From a checkpoint of a small transformer trained on Wikipedia: 138M tokens.
Each number is 128 + 32 x the weight over its row's rms, rounded and kept within 0 to 255. Layers, rows and columns count from 0. Numbers have three digits each. The size before them is the row's rms in percent of the matrix's.

# layer 5 MLP up, 448x160, rms 0.392, rows 52-86, columns 80-159
106:137074131128129103180118129117135204134098144159185112077150094130105132168169100152176052117078134096122185119168170142104120137191094177169127152126112131132109076119110146112125142147144120194151121136167058105103120163113092108120130111
102:132084190070087189156153133132090126123056075064113131123095153127182102055090081063095124139155124152132104090104132113131086092115152182138116119102129159102159109068112150101136095121107104132107154150141128131143098145143146107140161107
092:131101126164117113109125143128157128125108123070136163084121089150112217145165092135168112169097177120100108146131184127084081108133089091136110142084144099085188150195153090160103101084119176150088054176105109107129141044096168136155160166
105:148118204117067111134146157184095120111138136163142161108174116143139148098146184096116109134157179102099060136098169155082155178100138121144163119130103138146141105143066130138102095113158176187124153191054128103096114141153127121086082090
096:114098092061202093131106165138206142133150065112094133111118185164086141097125107175158167078148148170119136112138155103163151143158173127122188147137173131074093160073123112109121091166126162058139146228202075103112153101133154140157164143
104:118099127163146109142117137086150079119126154195133143125130172164120125171109115096139111131110155117176090139198174123136114106049229117151099160128115120112087120093148105205101087136151099135125066068160158120106127138203138148125096102
097:122063138135092215062128163110071122107154124110049098116101153119165131170114201106119106150141152104113137162128103157119175095110138114065196130104152135148100110119200169138084113198116105072117125115133138162097134166125111131101081063
107:142190132082069118164122169118146154131071143101170094133137138105152152120174128177124141097150089092162127136126124182122070134113102117146155090136154105094167108153160160182186140169147130183157080110108212106085112081152108135163131137
109:141132112129121118079149189082076053148136157144134120092124115197138101120158085069043129106176146143143136166101113135121109172133116132135119181110088139163078187098154099116108135105135138139154170149130082099078119129102133150143087128
089:134096162106093153061141139142144181126216138107119112098180178146100143124140120139085085130102124102123148114141137100150136128168152135153209105091158126130057123096132117135143134133146198166081094118106138198146099120105099060157075086
096:097159130146073082171144106059138144129114145117097089149120146151151121182143101175131112191107159165148150146172137112187117170113055124171061091103174159122197115128140148103169084121121126131118143135111163029128159092065120145115142117
096:095113077093082119129138155177098091141122049129171197132141097100118158156095127108207120133149175126196195131124129134133110137171173155113138109129074160105141057156048149134195102139136132128149104096162111137099140090137053126167149151
105:077146085120135106171163081126141175126117183073172073114132167116082110139136129179107106087079097112086183169139129160110132161133173069119141085134135116064101140049185105146129149146183168120222117078067141129169089125130104145085089136
096:101119080121133099131113125149066171175119127129162116156158169152108122090124082157151092093187147117121138154132049112098168125117136137126083188204143161107125128115077116116120177121215139133107080155156110188110093158110055119127137169
106:147129186148081143064142059100137097168122166117101109083060144110106073089121175085120099121084089132137133089099097167172151148147083123097119129104137071126117126124121128135079135142175145183133122184129137123088129149093096203160152143
100:164117110097135116108119101171134171123112160145114184134114157090104114155182116081112113199107177130025121128149154140116068071156075126129162118099159112103124102110110159105137065129118115094134233159072094038067101143092124133162134107
099:165138194149101100140128104131088102144091137117165176086119114097146188141074133107162121112095149098095079083127096168102083127126127187152117156092139112042146153086108160077146108160092103164150100128111101136102177107128181112117127176
099:123140138087160190107141110175068167163103166143146117138134100088137165070100179107164124129094133178108112139190124094112117125106087154139032096158113123105129113119175134056151110108151140127188196133161161199087099155149105157146119132
099:117162121205094126118135155154086151100096118128176188118106109159122142136095146152139133102138123104167134075131107091173126148087136170113138107098175095148194172106169163116124119126179099160158117082178122142144083088087111154143200156
101:161067204127161122086113106110144124167128155120155190089143148110122104156148154132125201117111114120136167100136046156124186104121133115132156149074148175138079135098073140180092154117169105162158132078117115084125131133173094146117141137
096:127149198132139175144146027122052143137190130076081192155123144093106071083073049141097168122104091149110128119157102138103153111125139124147137054123111107182123109116135143107144095174152168161144141150167137144121163110096129160119151107
087:133152115132142132137149104162096114092118145202151110146148123110102111094112190152013148106084096080131126157058106120120181148123150157095149193125090164128129115091074090129150096137158116062114170104150136125097141161136141106160133132
094:159056119137167130174099102131133136062155092111073141063180101095125116150159113157177144174142171176132167178158116147133128094072089159094085115179110186128110083064093133129160061173173100145145113170111153073107107097117158156149168145
097:164167145169118134116096102119148112096114134149149158165088145151127094137145137191172113113123179101120131164067059208137103236190145122129142112123157119125139174168113165133070123087193082124176137149134113212091121105125166127139102180
105:142120103136168071121184145177079062117156162121133125124109107170166171111129132113132113147154157130166127192112103203128094091194170094155138128163092103159086101080115126085128112114177092105111070128095187133170086116158175136098152117
108:134151139161169126077134145101176135142115146097136126165149147138121108146206146156093102055164083131178103097183159162091140131108106101123064080092104167085174122105166140153160108197146153151111120107126164149091123097043154202138122159
100:143168116173134126131132141104147109141131130129106136154103136170133150107107112138140106155166118090098178165096155175186126101156156169068167069239115174123174075139116081079150141133132161157123079123109117151117117109073137107096151104
088:076089133146134156105087173136173165130156123149154142137143111109155134100160139142176160087108220136065144184150154145094096119077079085193159181152102117107133148089154112154093178086184084151103158119120135130122140160087098124112076094
100:125162089114153119080186179211094111185108123156193203099103109103155159121178146116112110126074155121161082112117106121135145152101114133139144112171184088086150134147096115094116153112129164104136100134135140154103126138113154103106159150
102:139164174043191072157131114089086115110087117094122137090155121071119103113185139104095070173100170141083110129144159094101121150119161099147140122144130195132162120106128112169093132169068116223130148067144125153136037142095213127092127185
085:166132135111140156157146108081155142130128116133107169144151093101134177099180113193142146144129127234116137114084141150113146089162135120206148143077139113143146118123129116130151123183097151137103057139189102153157129147131070093093243172
097:138083176116080120084121118143103152090117131116105184119174074154120100130150100080096137153121122084139153154178104139182207098107161109126119168143180157074159068170125114172170170126110098134160100097095100153179152095149191080120106121
106:153165185103161133157116127108053160131140173074118095168152113172153146148144134107140139103082116116150084049130090092177101098137144157110142110126085163197109162113175156107120135082122102155118125124137149137126137131093174166104127085
103:049156146120155128159081182180084145101146126087117134110083114130086131109122141118116129103143084128126101123141147103090139178071170085156129158187146188129134146140109131092128133119149153138124165130121133154125121109053122101114138131
097:124120067110110135149081149180164152127100136096117073142093097174121131100100085064127141119163135151150107168131100108155150101156079149135085140152194149147099136119089214150114209168147149114118170099077081128114161173109131111116129114